Weights of a small transformer language model.
Size: width 96, 3 heads of 32, vocabulary 8192, 1.89M parameters.
Each number is 128 + 24 x the weight over its row's rms, rounded and kept within 0 to 255. Layers, rows and columns count from 0. Numbers have three digits each. The size before them is the row's rms in percent of the matrix's.

# down: layer 3 MLP down (transposed), 512x96, rms 0.224, rows 54-122, columns 0-95
# up: layer 3 MLP up, 512x96, rms 0.238, rows 55-123, columns 0-95
down54 116:136133131133163111120139148153133121135138117132107175108101109079086118135114149088144164114098145095138169150138121109110121115124121154140156139122124170120161131157155145117084170106084119161116096109096084123084103108126100137142154065107105104111147135147077135122108155136128140111
up55 088:126155145121161105157134132142110097120105147145111107126090162141134081118127133159138106095109134119157131159116122145121094177130092101111116089106125153131095145109140124120119118129089124095150101149101062111139117134133110142100141100151184156134081090162112157117088162145112121103
down55 088:107114115147103148119162099071110132156104150127132115116125083161124150116178130122139127098121114159115111121139126083136148081128150120147133179106133101105159124136090159119136125118135107130092118137118121163119108109115136123153163155124051099062128121118152108144169117129154112133
up56 086:101116113119110144162162139092104117103196119143093109146124150165115136131126098135086120137118080101153098147140140146135097120187092135074123104162108159107106114110117137138126121142123145105156149112130129105144108093157131139113143141127127158186079171125118145120158135127127151122
down56 086:106097141159152163152152095123154127112150151147122103136136116175141162106114175125132151108113113144172111152183155105080142111157140115080130125129131131096157118173117100134181094132128110153104124106138097135098095089135146097128108133113100166146132142145111141124118148129141170147
up57 117:141151132120132164107155153140128101125111119141118094110147109172127105176098139138144163148107116089131088172126139160145146123089104139125139124129134132107093143122153095111103176133124119134155115135091083162156117121177147098127120086145134112141127088113138118145156166164066099131
down57 124:148128150110131103134072122089161091129095111124169104122161133095133136148106088138129123142130119156133139114147089115159163112136129144119085140091138147125160116138138110177134114101136134109141155119113155145132121126145134157120166052161117085065109150141127109154108130132108092113
up58 091:098143173145131141104175109116162174093102126107155131164110103059125127103088096094098131133122119144127148187165132127130117113146133099106155112105114127143168109129131114131134096126159109127132150144121124117140131157186144134136135095083073108127154099130129130089143135128125131128
down58 084:161092119121161178132133149207090123107133156124129174109127141154136124116140105121138152170156175106144116180127135092118106104136178140141123155166146127145102121128136137143099104154099123138156116131180148108118126160110122126150130143118121132138150163155127165117100152101107150126
up59 082:129101128120107143114144110134121146068106139182095120113108137091146155120143104172134142126145103172106086097181147122091070092132070099141117110111143185157137129148121119172109164157129115092124099134140144135103119116126116115148130151123125158112117129118143131134130165128126125148
down59 064:124160103126125154095079158131110146092129140102102116119113139133103132174123102166087121103130122110172135103134147132149120135119156139153120135124128193103115132128127141110159079106100121155089119112134105156097145143115114138087139156134145117089101166119114127142155126066155091166
up60 110:145093139156138128119136155158112143115141109124121158140130139118125164130091137151126141119161096159093158104129148154110141180120126124112106100122102168126098118154113122131150092132122109171087105184123105195107172110140111127088124111104085111095127133150088158123166121136157134110
down60 113:165107089132131082114121143132164164164140129153084130131157104130127138134141111147127152165123105161094114102122133164120138098078122147134126159130130130170082131130173101138131111116153152125156100087150138142107132192134120128100163139155121102132081123089145126151128120109160087124
up61 090:106114142176086138136164103142150087102130153118119158126183155095156164112104107134126124128126139116143136103150181130096094139158124115137125093145127140125099103109076159098132101145145181113093153147142119120153111108099102127195158135101151124151136132132147130122101154118115117118
down61 084:107163105117084079113086114117115106118141110124132154103131122119091123098097076125135122153153155113142104152119160139125098077122105143134094122111147129101086151095148146137096150166113103115122128091127131139135133083120097147130134120145176111131103104116185099120132108118066131124
up62 094:123169171119180135114137114099115155157106113105129122125140144136127130094103136106123120118156093146104125118176114150108137112087172169101150093138121107135133124136174131103121103152127085126135172140079176159158121135132178089121120129140157163126137120140147132103126157101132155168
down62 098:110099092114129125140090161172113139164091140135130084097135156200111107138104127136092133142126080153112111130115150158139144128131112099171116126156151141138101148095110128091131138149131177125114126138139126102150155165116148145096152133124162125118102081162151102106094092128130113140
up63 114:118093153138146175162138123140153138113149125104111106102089112107131142078093167107169127170140121141149113116148144164140101112135127121157123094128153139191098171111131148106089133119095122144150117138130093108120107137128108162143123159133105124104127133163118097123200125127168109138
down63 111:123107139113131170159110154094118131094112156158121128158061117149150148108147118121136152109123133132143139151144103140164161106098110144101122164106129139145105149150137114148112144081134146140143133139106111093113117127106137115165171088115202141115141109151084100091166111152134131099
up64 094:132106137152122082104132141140142142155096148128129117112139096134139132150146145077089136093114174118083089112150123146093165140099136154118127140113120102135074120106168097120141117120150145138126131097139136165126114131142149169154141180073130130132126088139151139089120124165178155138
down64 099:075155100084158123119141111160134134081112141123136099100124112133106084136151149133094147103149154129121117167120113154089164140138155112163109082101163090144158136099131128102153151128151063111156131163134092101143094143111119102126109122149147143126134125138116112144123111082125143102
up65 107:131129082118132104122161137114088153181133114150116152131164118166163160107135095124079093116125163044114141172113127148121115126123129097128124142107113125156103135097166110123168105140149140127143102141114077126159134119152163122172133099128132130125121147153131099118142102126114121094
down65 110:122137109135095076121116153171137135161128096093138116121123164134075106105125115138147103145164087174131138104153140156114127130109119127132127145124137129133090066118074109149142112134136122144110132161141163116087091165120097127126155119182159161122114112087116157143117098102140116134
up66 094:146099104091099117130126130123091173132145133156089096142131128131140138098120126154096141123145138086094139157132143156104132113123132138109143083119117171113149115129189122138071084144156105118144124146110113131093100117137129139161127108150124134181114144164072140132180125168109119132
down66 100:105121129121152138107133104085137129128149109112088134140133140175117107102128120102170109132141161162134099094167128169132129102113108150119127142091105090139151130107131099107211117121128156163105181114160092120144122133163124114102102161150136109164088130132130110115115153088114136131
up67 101:127103116128113074140189154113144119117133108118088125137128115164142158140124155106132133101050091140094118140059152162119140118152121151147136111134129120147130170119109122150151126128121162127139166123098130127137198146097138140173093127095140113130146138121129145131127104140116126164
down67 102:162101121112160136145176108130159116128133157151148103159135142092125131110108134118109148158138128117083152097175118104153082130101139095118148135083115156109133129155114076180149088160167149139104167080133105125131129122152108129159128100099161134132134125123118090111110151144136150115
up68 091:151117082096102129128142166156104153165068130114115137128126144111141113103127067182107118145130104095103127093124110145127130070135120139125110132123139115111116149134109103154127180126126113135099126095146164144132111096128145086175099120141133060135147135146120146160136100119121129149
down68 086:105134104150165084114134116131094108120156160137100154150124133131117123129123154111117161124090114125157086151169158124158145150131121124129145124106083119120146122114146149142125141113159159177112152142128087089163135119131114116134123104103081148134049093146184108104100117136157107127
up69 099:121134127114128077176127137157137114117118168113128165123106113134145123068151095126132157154092075098106116163126122131173136130110124091123100086150137132117119130140104089105136101129145101116143172128111135124095106136134150125117128101140096119101105109146118174108069147124139078158
down69 084:127151119116166170143117157096129164119135154106135110141097088169097175155095151132109129129143128171151160123180097174121160129163144161164143137100125121114124155143168150144145162143130124166115130125131125148160127143130158142081154133136145140139148132112101093124137111136157183132
up70 085:095156138095106076092122144108128134165105127146093133110117134151102133149118148150157173150179139153138107125142158149136173136117135112129138134107110130153109128101122129132096141166125078147076147145155109144126088146090125131100123102162131168162114136088086171112129128151115133156
down70 091:146104147154158131104131123138088143119137148128147138123123135119144126120211132140137092121141154143146121085152142119154157106114120154090128118056149131118117100135142114142166106132133141139177148068146142118111157144163112127111104179144161179109120109139145121128107140142090147150
up71 100:105126107104142164109143148112124129132128142073143148124146128128160098110151128096158142131129116156142143164126133148088132125154125095136132126102058131082138123125194129137161132083123130146121125114121165136147087117128113097103111126100149162148150123125147082154188076116123144148
down71 095:157107139110132125106119123113108122097141134141149126140120120127138115156106089146136138141138160106115112136122140114125138125154126110165148101102133130123145119064129128133099082112103171153089123186121149103145113082130124147112146121105110172151033149128146095133092090103155101144
up72 085:107116105140133135187126099077138111138077127060125151132185145137136127184147131080127122126138128142107111140149101134143118127153111144129143135117155156105157094144156136079148157154137103099108131120132135118113140103140102104161139113138165153096102133142113162117149112120136089088
down72 084:127149142133112105123157134121137109141160121119148122111100086150100133111121113161145097151160141074128157139109138108092132162116128105147090135119131127123122162142144119151074063147130143191122157133129138114102125162096105171145093146126084140129156138108177140131125113118172117166
up73 095:145131134124141145115090172170125088154158099115135130135105151162111155130119093113127132157134096118156118143121097152154101128098152125125105147113114089130137097113149145132127164095136092123120096150108116123121135130164133073135151139179140125108118137185122144111135186154104089184
down73 095:100145086116056133125130165136118144119105135107092163143128153116111099122130134115162117129121093125134118132159124145116153116113113154140144132128146111113087097140086139117139135107095122118084078140132097177117157100133139167137110115120180075078099112144131112079112125121156133147
up74 103:169157084128133105126144130139118170152137092132154064149113099137096128110180103179154172115085134114137153158099145109097081170158114144114130127108102167141130139123156096157122132112148126084095139141123125119119138129122094115126122131087117124141101127113124160162097118129126127147
down74 100:150109110120151190140109138094139128112138104186082132103163140139160148124121112121104090134127127111151101143102093160120163122092141107111080136150095113115161147155103133105162118161105128130149144130173154097132135148113127123159158127191122155105144132134139113132127152093115140169
up75 092:153047138119111147136122144131161114119162126109149127155115125133139116123183091102151153137083116156150137129166153125150114115118113126137091139156164101129122148110092140135125138046151106150129140114121121114135085132080151108125140147151143140127167137108132117148110149086136083126
down75 085:110134104163163131133148112110104095162134150124125128102143099133131167103129140125092065123113141156109103141145108127110199153095117139099139173121105140114175128138110125127128155165095127166117130113105097125136102136142137118130148125144132147114086090125065157101121138171129163140
up76 099:142085148165104130133143127141161144109118184111106134143097126118149108166127136157152077124131126168125105110145142149168158089113093149161197131105151119166099122119104133108143117092107090092091135102083114121115132091138169101112160117099142125140118123118137126099128121129145123137
down76 101:064134104122083108079131102155113139125093115121108130127136159122124114128175137095106149164074124109130136144110100133092147134129096112102131129111160167105126073141137118147098112132139133104123132185153138119140109148087121130082109119116135107131113106111097106136094139105074157131
up77 090:105089138114148148139130116149112181155153133099106150119181101086146130132080125101115115128173125141115093096145125140108083117112163160125177080148164133078106117161125116110114112163165130132127144131125129106129114125122105151133125094132129113095098119141158130146146113112094183137
down77 079:115153139111136079159098095080121135120186139133134111117138153105135120150106122159107100087133138176138125165158123116122160114098149147108096126134092116143123121089129114125140186145117122141104146121141082122164105113140122174098094127126113100130101111171189122105140147112116133148
up78 087:126130108091122133111115112118111146104140140122129114086143073118119088168072133143143132148129159174118158163141131116132090139116104130120134116095109137101125132115164116152105171129114128080163140169151118108109143164135110170155125108106114105169146134141084145181174114161139132126
down78 094:124129102208123105120119129148092115091125111136094092151146109105129128125168105141121083158146107147133077086138107122168122149136118086138150174145132142165149086109111142147170105131142123140112135129120119147147121125131099142120112168103143102165164094129150151120161154113114112106
up79 098:133134124111166067129114163135158094122071096144124087131106130142115162124148142168139122114081137111121125160100133145115157140128136192129174072127131142128140155108102141156131090141159149117114140136119128117101117128098146146182122154107123136142129161093107112109121107129142120080
down79 093:121125129143128141093104097088108127136138182127104119139144120078135101085111127090084134136140142136157122142138111158107135096141135103092119140143112094105117110097153126135147139174088139127088103130113085141155133165138156105082173124079150157103152118106162138143113113141097152104
up80 097:112129108098140147135103118117150135103124091135177140066154087139162148129148163102197138109120115182119090104178159125126130109109133123119152131068112156129095097137150156142129116107116182128094103122126135132106133164157142112135130114113123128142146159145134116151097111149130137124
down80 114:115129123159080084182147141108149135131144136143190147138132121110110142122099098157133154148112134090129134133134107103111156135148162128123123139170140122152117128120148092089147144103113149100103151114163108131105130098134109154082126073143149084138133117141143108167125099159148130067
up81 098:092099110151163142136143122116133084167139106106117121104096106088134135138143145130136141159092089157139102115142114170144119122109142117108095101110151134153122119172104129125149084137094115122141145165135116107134157125148110130150145086138139086116084154124165172163115063132132169120
down81 087:140122100100077138130084156072104124130095150121119148118163097211115132121116126120134097105141152130148143133142142082114108121116107128122169144140114121128130185139138143135127139092084122140112119122109147105103092153140150075130134152121138138113084132089103114122105125085126116100
up82 107:096115144107134106103105182135142165112134106146161126145138166145166087170126103148170136137106143121162152134125213132062127098119111110125108102119130091113112137114161103118156099123119131129130103127141131149121128101114137114118142134134145120070121118114110120100128127063121122136
down82 103:128124155114161110111135105111087126127116095122125075108110133129125098123119115110141123140117090147122085126157057112151119142133143129142166127154128162135162136107124133090103147141156149126107140164131129115123097178156134154133124097118167122167146161157125164174093127161129066118
up83 089:126159115127168123157173148141132155125150111158161147084128121119080115145134099145166155129090112121137091135108139117132120134135161075127111144113178082115141120142114115045135100119118131142115120115112167130105114154143186092167130115127100129110090148141135120119132136142148138143
down83 096:097063086111123166135122170095121157131178128151162097125128118110069128145096109139102162128139118157138143150138081146122134135153120092109148171157103115149138092155109181130101089102148117124172144128135122138137135133144152115145151100145144131152123123139129100119101147166122138119
up84 120:143143170130136125109157141082083126178123107119172118107101154111154120156147129132143167121101159104154127169131129133123154132116120092158100100112088116127179123151135153106155068128121096087113120140104097138113113118105067116131083140120134104105128156098127135153129153138144139141
down84 110:106118156102163145112123093124123153097101142106118156110086137129121093198096100082098120121123125125125124145116140184101116123079196094142120144146138149078123115149120112136169153113114117140144145145148134100102111122119114165155115139129166140148145111121074149117125137130112127141
up85 115:127092183126141145142089131108080137121121122122083145095110138103125116105104112155116143118118093144155112132119094109169129142170162098158117128078134139167136124119128154148142152153154108146125083097136140163087109128184108140114140130130073131157155131111123124125163112178134117136
down85 115:106142106107136103098117168153161113128133130132154083137161108165082127118181110153131169165142153139139131169145084116116127077124105111164141159166138133110149137108169125138134181140115113114088127148144174089157106116120097098123098119130142143134113121159155126137103136128111110140
up86 106:110082121136133069147143123172085114163131112120166135085113101176114137141130108132106116092131142133164122151123154126155078129137129098140128149136149105148094128108153106100135117117135165151117144100082109147108142163118123084130145147103102117066163156133132111104133140171122143124
down86 114:110113117131106154117134094123114126177110158163125103087121155129148091118110104102127104105161164151123102122115136133099137142144113121119151152146153142096101108105144151158139119139154185119094140098131113181120174152175099134134128132143066146157161113113105134131167078124139110126
up87 115:132084136139116133129124149112152152131102118116100095141130118133134162175121147092102145101151170123095074092135149140121173161167149134160117061151142117131106073120121138145130107108133096168111134091149125107129093105107158103165139149143116132129132129103144126159108147110105117168
down87 123:165123081163123106145133121147117156138141166126143138138102132139115174142126110114164130113141097140020156109119152112152122150114148150137133131095142147098127155128130119116153128138138138132139120128100128134143152127108087189139146083155109124114131149128099104078083155128147134112
up88 088:128156120151177148123115118160106175155126120133104158150072125149127115099155101101118132144161161140140138127123098125146135148113146174106106076141108101127112102096092143108130092110161106100122119077109104143131107106142130127160101171125142114122149153157181146107124133168124109154
down88 090:139091101130144105123082100142087140137157122124113158140147139080142094163155146057179128127081096114143094130121162130151120153177148144084097105116126137135169150137121106108151120114156132146116113147108114117121128082130089135143126123096154103151151137139123123139129097121089143125
up89 094:152102125121112179134132107148145136098103162150147102132167108099156124087160147162135131137143083162121132151152123149149121159115124146140182108133130119167105102107096095104126099086186112112112111171111123110149119126132106108146107101127147105147134137126170138153136167175096121114
down89 096:151168086105102107079142169145111126130143121091122151139104122183077141147159125090100129097127111131154169090145135116116144150150133111119111092194120119131112137141156165146139147104085156163133129135140147099130124162111129126139126152125111114122076116109158139115103102127154147144
up90 104:104134142132112142123079118079143102095115154140164140125175142101155117133154140152182172145145137130124120092160129153121111096146145151168116146096135130089099130123160137098134128140131130086114128087164150137177085128147138172127157140113156111143137117129103104151103083162135127144
down90 111:139119137183108123161115141111141110090120157150090127120120139153144193112142141095142128167143136133167130112105112146132147118131094151154153100124159115186114123171126155133140139100111123130087134100099150159130114090134154127063102117118135099119154179115157103147138143129145134098
up91 091:172161168125128154122122133151105104185170154152138132130178070097146107111149132131110128145119147141140150142151129155109132105146135107108153118096072116169157120112162128125131114147094146132142104100113084152146087112110151190116100138110136107107108128167143141130130104142119137138
down91 091:116118132169151148112144073133126137089129132117128117123087133146118137114146114144105119101117133165117159123124122071116134123129158167142109124118109143135058105117111190185110121122162141168112125135142104108108113120117132093155131095080119146123172140123162104179126106145145146105
up92 092:124161178115114100135148141093072166107163121140139173142164089084103103091079150146102142101128146141168133160150105134104084122146154153147118096118108109108078153099114125136153117104150123142119135130124119125156138143135122132109114163113140091128118127113085137152151136140145157155
down92 100:133118109119153151131128136116142140115182125060129083114136097148138127143074112138171120120112139148164054141138113152133113146124122171161117123084143140107095136109131139122158132100117121153153076106157127114109120105143141113098124163079117102097164135127104130129152136147116156144
up93 098:151129152113138093130137187121121138118143135099143101111163087157148088107130134135153120102127191140105122165101116136102097110139152133120173103167083100110171115147125098112123129139125109139079149089130118126114153143129174145153122096125094116133099143145134096112112109141155172151
down93 099:127150150078113118090114105142070174149071112091124123113104125140125157122089174115112148098119112151095164152145098118136099122105087148129111136133117176114078112141111140147109171123142162111125127136166125148120183137145114129099124143144133140122139159125119125132143135146137087095
up94 103:109148134088115120157102147120137082118112139099093147160145131112138134153142153122166143122081131070170130121121145147123093112118144131114127135098105106078109078118103158149142144141142130131162152105115135185095135123123153107084106109116166148132178158117134136157111149110102094111
down94 093:142132166132118112148089112116114084119139097159125129133143213088072179151086118085147136132145164137160108128145142123132161114090145105096135152115130155160123132130101130124112123122089126110135141125103094105140193084150091123115127120125144114147115142109108131120142118129117125138
up95 095:142128125080128136132131097136100129062093080131129137075116104158148110104131143130113166122107066119075127132117147145105116144137107092084109130149113132126100127180143095127124121158163134106142180156161130131129154130139164107129163113174146131143112142147134162122113131135117120129
down95 095:106116138127092095134071130158157135097095131121120116144071139151136080137116134113112129112122160153137168148154118104143091166119117108157148108135109150145132125141148162157134121127141108171121109164131132090080112146130094117122125104113113089113091180155172108133127117157121093096
up96 108:141177095112159160154140123145097153118095094140142166132085107145112132091123150122119140075154159137141121134127130135144126104104119132130112145127170118156106121141127117136080092134125149108133153146124121134115101078129145087103164075109087147124145087120164137092184139154116118119
down96 100:185135113132112125154111088156107126110150122145116123149162134108128154106123152129161100177076140141154151124166106151152102119161150123109111113095175123122112111112128151114135110150114170136117095125130139140132108109153146073124148093089116151105145135098146174183139084115132110115
up97 122:157095103126115132109095177109121116148145122109091136161124137150121102106065122104103116108101149154108109134141178152163142142116140129150149134172151156152108132115122156146135117140188144117141154157149129171103145107128117129117080135147111089096098142117134137118114153172123085161
down97 113:146141162113180127106113107124142093133168119170082144114137156132099139089108104066129096092146115135114164094127172111126151135120164153111116134115139134111153165165151132120091151140147139116147144168101125148157131106121121142115169136148106169141133143108111150101126134094086164132
up98 107:113121138121128129115068138075146155135106112159051156134133101114141153176129155155133115093111169128118133138130167131159152132085134124130132114143106144105122153132099131077105155119158140100163130091098144126145118082143154125110120095106097153143169155130110134144146145104117112132
down98 106:107109114113095147160120148108109120155127138136091123125141161131106120150154148120185095095120113134133115108129113122147104141186150127162158116152094126163137103109093179125134106122122119134123131105169133133163143119145148144132111124155084076140118185143191136125117131079112134163
up99 094:111165142112104151169101152137118111110151125087089106104072120071159133110117106144124141104110161119124113117116161138147122159136101105146147137119153161157108153145115091144103119089138141133136107162109100134104154117136136113135212127090139112109165147117128105100143122133161133151
down99 088:153176150133155179095130104127144167133139135168155132107139144145099057142146129153129103146159147116116156121127172166162136140145133134140081144118122153128133171149139137138145154114113137150184144096158164157115138139146158115120137127144132138110131108107131092148177136098171120135
up100 082:163092105159172159174159175109107127122124120179147119121127139141135126122131112128135097141128110108140131134114112112159117141147138149150117145087091142164150130073111124165136132098159116146131097128113142115108171071129113130136143115133143161130158160102094183144134135119140094074
down100 086:099136125109114126135095115096146129114137149129183125149121112107186153092106144079143173099150135141134120116169068101136124108110173137135122079120106099121111148111127101128138163177152140088137105127146117172142136128116146157125101156148119088146128115133132117161131130148115163088
up101 092:184115122154152161137122105126141128128170100157144153141128086131089084111126111121129147150140175137136098136102137117089134124118157155093111132117146105115111139122153134112176108087150094107094100158129142156144137143075148122106140143134138138128112137149097120081176131133096144184
down101 106:150083118122124202144166097117138136092140099124158138143118118130119103108115115107159121143155114120130088146053132164129114124109131160147140147117153100157090130103139130145123138117128157107133072119163157139153134158096119158146165131114157165124127134164121096163162130155114125134
up102 095:129157135148149099129138115140132127111132132110165103117124091095097101121158105120131176113112130085162121151145164110145087160111078089122114112179125168143091152117153133093123115141117097131140118153118120149156087109110124135112188123140158156128152135170145111111122165096148118093
down102 089:111158110145078167139076096094117140123135136110144111155122114138139118131088155132154066120116134165128138143125142101120146082165142144100087112131124096131137130117119142130145170153179130144172134116191132152118134133149130092109082148144115128122125134090157092141158108113150119109
up103 088:100123095096075172129154147150173149132132142102141095105091144130135147144133125122113147093098159122141146145134156174096097149142122152154164155144129122125164112105134119101108140074114150078129146122124115082147142080146124120163119128176158134124113102117139118160136160141119164128
down103 092:152142156149139082144150146117099105129146089139127131150148138097084125128099109116112120116149145136094163114129137083121187125118148097115119117103156114122092188165118081169133126207156118144110110164140148129125142118130106155086116144091120143145125165136124124124144149132140126136
up104 098:092099115152135086154152151136142122154151104099109118124109143112105146133127132111135095097134100182123089129134168137112129129135126128144138103153146181128121110096128164095097137150120157151163124096087074127110149143136120134138134075136102086109138159150133080122110144178155095123
down104 093:083105132106157146108131128118137141113101108120130115143165152128143131109166153159154118150127088149136155145101100113121126102132111122148083150122069075121108150107165108128134148107125132128110153145162166125143142157129102121142074194096107146108127106135159133098133090139084106111
up105 091:126143151140152156108074186108152099121093142102129121134154116145126129125135133143131154146094120112092107129158093154174155139109115144161098133116114180095103077111115163126154107125117104081086127160139100107148142099116140101130122130134084139118184145128135111108155121122130153151
down105 094:142084114110118115122120106113146089101170155142089145124119150077133123140141122130108118091123126088145107156122210114123090101142140147107115121143102116094123123145115140126087117109139133174170148116076121133131137124162116166088119167117125110138089101137108127135116119136086164117
up106 103:137128141112133172144125143142173086084087151123127131123111081141170170086179129148179097125126124081132130123088124139106144117107158144116143127108135088150120119139124110090125115097146145156128136117133138112112130103151110168169122144127159172170131139126100148122113176156125116116
down106 096:167163127123147110106100139128064109127111130159147122158119148149103129090111102115115107138115101156132124105148113155104192163122137125121129098143142124120150118104115147133117154174125134105091138190126126107172127124156068158141095095178138134112114105150140152110113111140156147133
up107 098:098125123120139136135129156111138171148110138193160148158118132157118114129082126134131093117108114166111096124139106138121144119130147119153130079142133095097164166154119111082126150098106124178222142117118132129127110147129127107144109120116169107123156121145126148130137111112149099167
down107 104:170179111145104108144100166135139106131146087139108159131127125114142109143154125114106093155142119098102075115141147160112137078135104120167098124133079158169137124119171133135109125147104137090135116163142145145119114127105141123080135145121168146119116111114171091099121138149094150089
up108 100:156086178160135122140163155161146132107119170108131132156088097114113117146141137161160082131113147094132128154126105157155117100121122145151101108117138137136122116122127135159135097139161133110071127135095144102107133123084146128156129113165124106129070122169137112149153123156073156149
down108 099:147131139173109132105129101133116182114136141120129135171149170136118117157110155097116082132143134161156110097109118121133150149166122122124128147131166118129163113165119144124121134138133117115129112138087132123139144126120140128074177148091100169148140137110177128175123147138174177071
up109 085:073092126115165112130131172120139129120178135131122133138133090137100157110123138120126112086144132123131182132132133115129101155106132104162126123088105119119098170154138146104141151111134120096096182122096075081129144156115141089145124122128145123126113148127136058077114119129131144143
down109 089:130130147115138116109089148129100083097146136133119141129149120154086113138105136111132124102139128144094118113148134147165140163087123126152168119154121130124134173161140190123157121109127173156185185139109108115113132106106151145129111156123153104181134156093097118130095109100139156102
up110 116:114150151130109120133142146089137145126065107086143103122136093176109178115128150154117143151120108090093161127136145176154121160134122150135125101139104106149132132154077075152154135124146125094139124137144107149129142151178138147162119086125116147149147110126107098095141131124140092164
down110 126:166105170146133108105122144147112129128121096121156157139143077144117104119154114135175166141131152110154141134129166169126143099089145150161145122142158108139158103076176085151157126121144164106135122130130168098126130150147095101145117123130110124135090126163101129115148148065132147133
up111 103:131057141087094103087144114141112124102146072113129137131129084132071082106097144144136108145108134168154143185150156117098143117119119151134142139113119147122130146131128148116139142150161099141134128140115126140177131145160149123106127143103113177122114137141076103108162140140130155117
down111 118:107101112123126121145138107087098140142133082154144150148181109076129091099124172140133089171119124113111125116117141156110147089119139128120125147132138120128172156172141112143119143167118146092101112138087152112165139085174112177172142169114106134113140152105128138129114126136152127138
up112 092:158110128102144151086133149109118093150162117126103158157116142146120128129137141087164142115106086076156111154142175143156112135114116101134139121085138125132106125097154154167080131126109101113152150138104110155132132158136076125101130122161165137115199101141118114149124122126126160157
down112 101:151169125119113105128141178149136122138150144153164155146162100141110077100133155139131123124097077132132107121148154099139173120132092141094111125156132108136138116073153126102121156115130137145117090125174135094187109151108074163101119143134127136139137116139130149129112125102110095081
up113 098:142127137115124125109155132173156132105106099129146131129116116139096132152146127118125148143146102077146159147173180160141097134129130119116130110125162121169143107134094080096145125116113177144135156124128159127178095108100123140133186183135131139088145137164076139115130142128128123170
down113 080:098128161140138138116111109148142163135110113145153127085125135130121125119095184151118160137163112162139160140125137158116137111136141149130103122083125134104133100058168100141141140154116132132115097167118117128190151128124116137142116132149145157139176079149183105105119101097113164129
up114 108:128175164105161119143154173136121115128079134116113129130167143125133106139146080162093143157136150095158150121152136113138091107143106133099143123161135130158137112125105114140143169138162131106138138132120142106085118082112101096128156111079163163119133161138147145140120123145128071080
down114 082:178110120132172129128124106131137125162137105117162127128124077121135161097118146105122169100142091141084143136156126126133146157132164103090130090126065125091100144130197133138105148103101109177144136116143102134166141164147137137166108128141122146113100109145109121129107103153138144111
up115 101:123097163119115138104141132106145187135140124142141157120130128130123124125119163182163115169139109122116131120133096102171100170107129130153126133143138167097186110095088103197122123164136165128113173144125128125115090119142120129142091102092103135118135157128114167107138127136153141156
down115 094:116167098161131125152106107106158081112148146151121111164108167170146121127124125088129142139145148190154103094153144147106099088133158123141123146128130106181144106154172128117143154090118123133139064112158110137129136123140124151119140080153157132152104132129144135151105129120098112094
up116 093:118102117115135142194115127140101110120133157121117108176130197124127126097096103096167133131131123119091107115050127122137132108131105121136129092119127141109188119150168137116114140130159099138131119161113154110134105088119109116087100150122160126142134102145124112148116146144120129075
down116 092:122184114141126116111096148113148121139137093145134149104093104089146125157146137160139134167098128092128121128148166144149103132125151136115115160112112124162106160088136142114125073126108196133130103119162159163172099170131116155168118109125145140143087128098153126136146115098146142158
up117 089:084121109124097077146154134126160171136102168119106092168103119130121113113173116132135129116144104088130082131134113147115166132138122147095122136124123112121124123150120109138091135109198146113166158123145133152140157098193106137126113111121169089113130117128114110137113118136101126185
down117 092:160142104137135109125100140115150091108152173121136139077161144125107145155116143146101113104143143152131181132105121111137131107111141132153121090153129078099093130095132163124129145109120106108150150105084112114157140150163094131104147166121108140150139126112072154112140118146136177069
up118 096:144092113097124145148139117121119119139124116094131147125109078154119135128149130146134153148126171176098117141136146148149104172190138094116095122172161135141158167116115102143100131108126126163092088151117139135150132120130175160151131155140141061120115103104132149133161124114117175128
down118 102:089158124128125136131091148139121097155144113157125126114135113142139139127136168153112156130104130086156162146128190153167138103096142146194099155112110109120136107083148114147106126187116125125113180112150124119109133140119111071129083114130144171147129140134124116166099115137146107139
up119 098:130095106103124156176138107089146115095119158146133149102167126149163075167108083158145106159137152154123120118123124108100146140100157124123131110122086090097142133095147129151129087149151157154122148139161158113169103121158158145143147122143149161155144135115097105144091105139148115106
down119 107:162087084105078103116141171108125119181096163128116141119138139144053130133118121121106116124114134125115118127107151134169135142139158126094120164103175147111114094121108149124136169142155092153115148132088110167118138082160125160116107144137111121145131120118154132134160142128092116093
up120 094:084096168118132187129141129144136181161101080108092150116109154133145106139124112105145164103155146123126091165118152141138118138155132137141137122120133089084099137140125124117155060152108123105088123143156119089091113157113127130146144154103140129141167146119107118135147115099146118091
down120 086:149138129126150111118133126096106152110113126090129135102143116167121096148067111190128172150123096168074127159138151166129116117120149155104103110125105110105142171106140145143142124122124123150185121151168114123159137145130144194129089108114093111148132142122137133128134159153139118150
up121 084:104170133107161103144169115117122153120114107129089131140129115124162126142108123173155144108127114093111130140150084139141131148100078117148087145100098172130115113097142137052127156102161133148125133163118123104111097122057113135113115157155150139130115134164118105112137120100105139116
down121 081:120171095166127125060125124123122125126153164140143128135132140126137126104180124117131128144137111101135147126131153140157113155121119108169141128148145122111143157123135192136143114125110139131165117081083167120074131163106129106119094092112106079153113130133089173161096155140112153125
up122 098:078117132153144127130170154117162161158090091145107124147124141152125139111131141142135127117119104108124121130124128110114111107169150124156094094123130142097105162168140163151102088112179125106154184115128143128128131112142149125152084152129133121122131094053167125138170126134145172135
down122 087:105141144110145132097126135113167155098159125134128095105146102165115154158122110128085152153158151136125138152114146105140142115083157096103124110165123105089088187120189132085132141105134108108105133100124142121109124136143177120113157130139139143125095136146130143088142096111141178163
up123 109:077142152129143089109093119122152112121153098160167099157113056135122141125133131104147139141108127097140135089137106164151136178140148106156113055114171097126126123097131118117143120129101166139130118119144148147090145102152149159149100131150159134163131127131132141161125151116095135127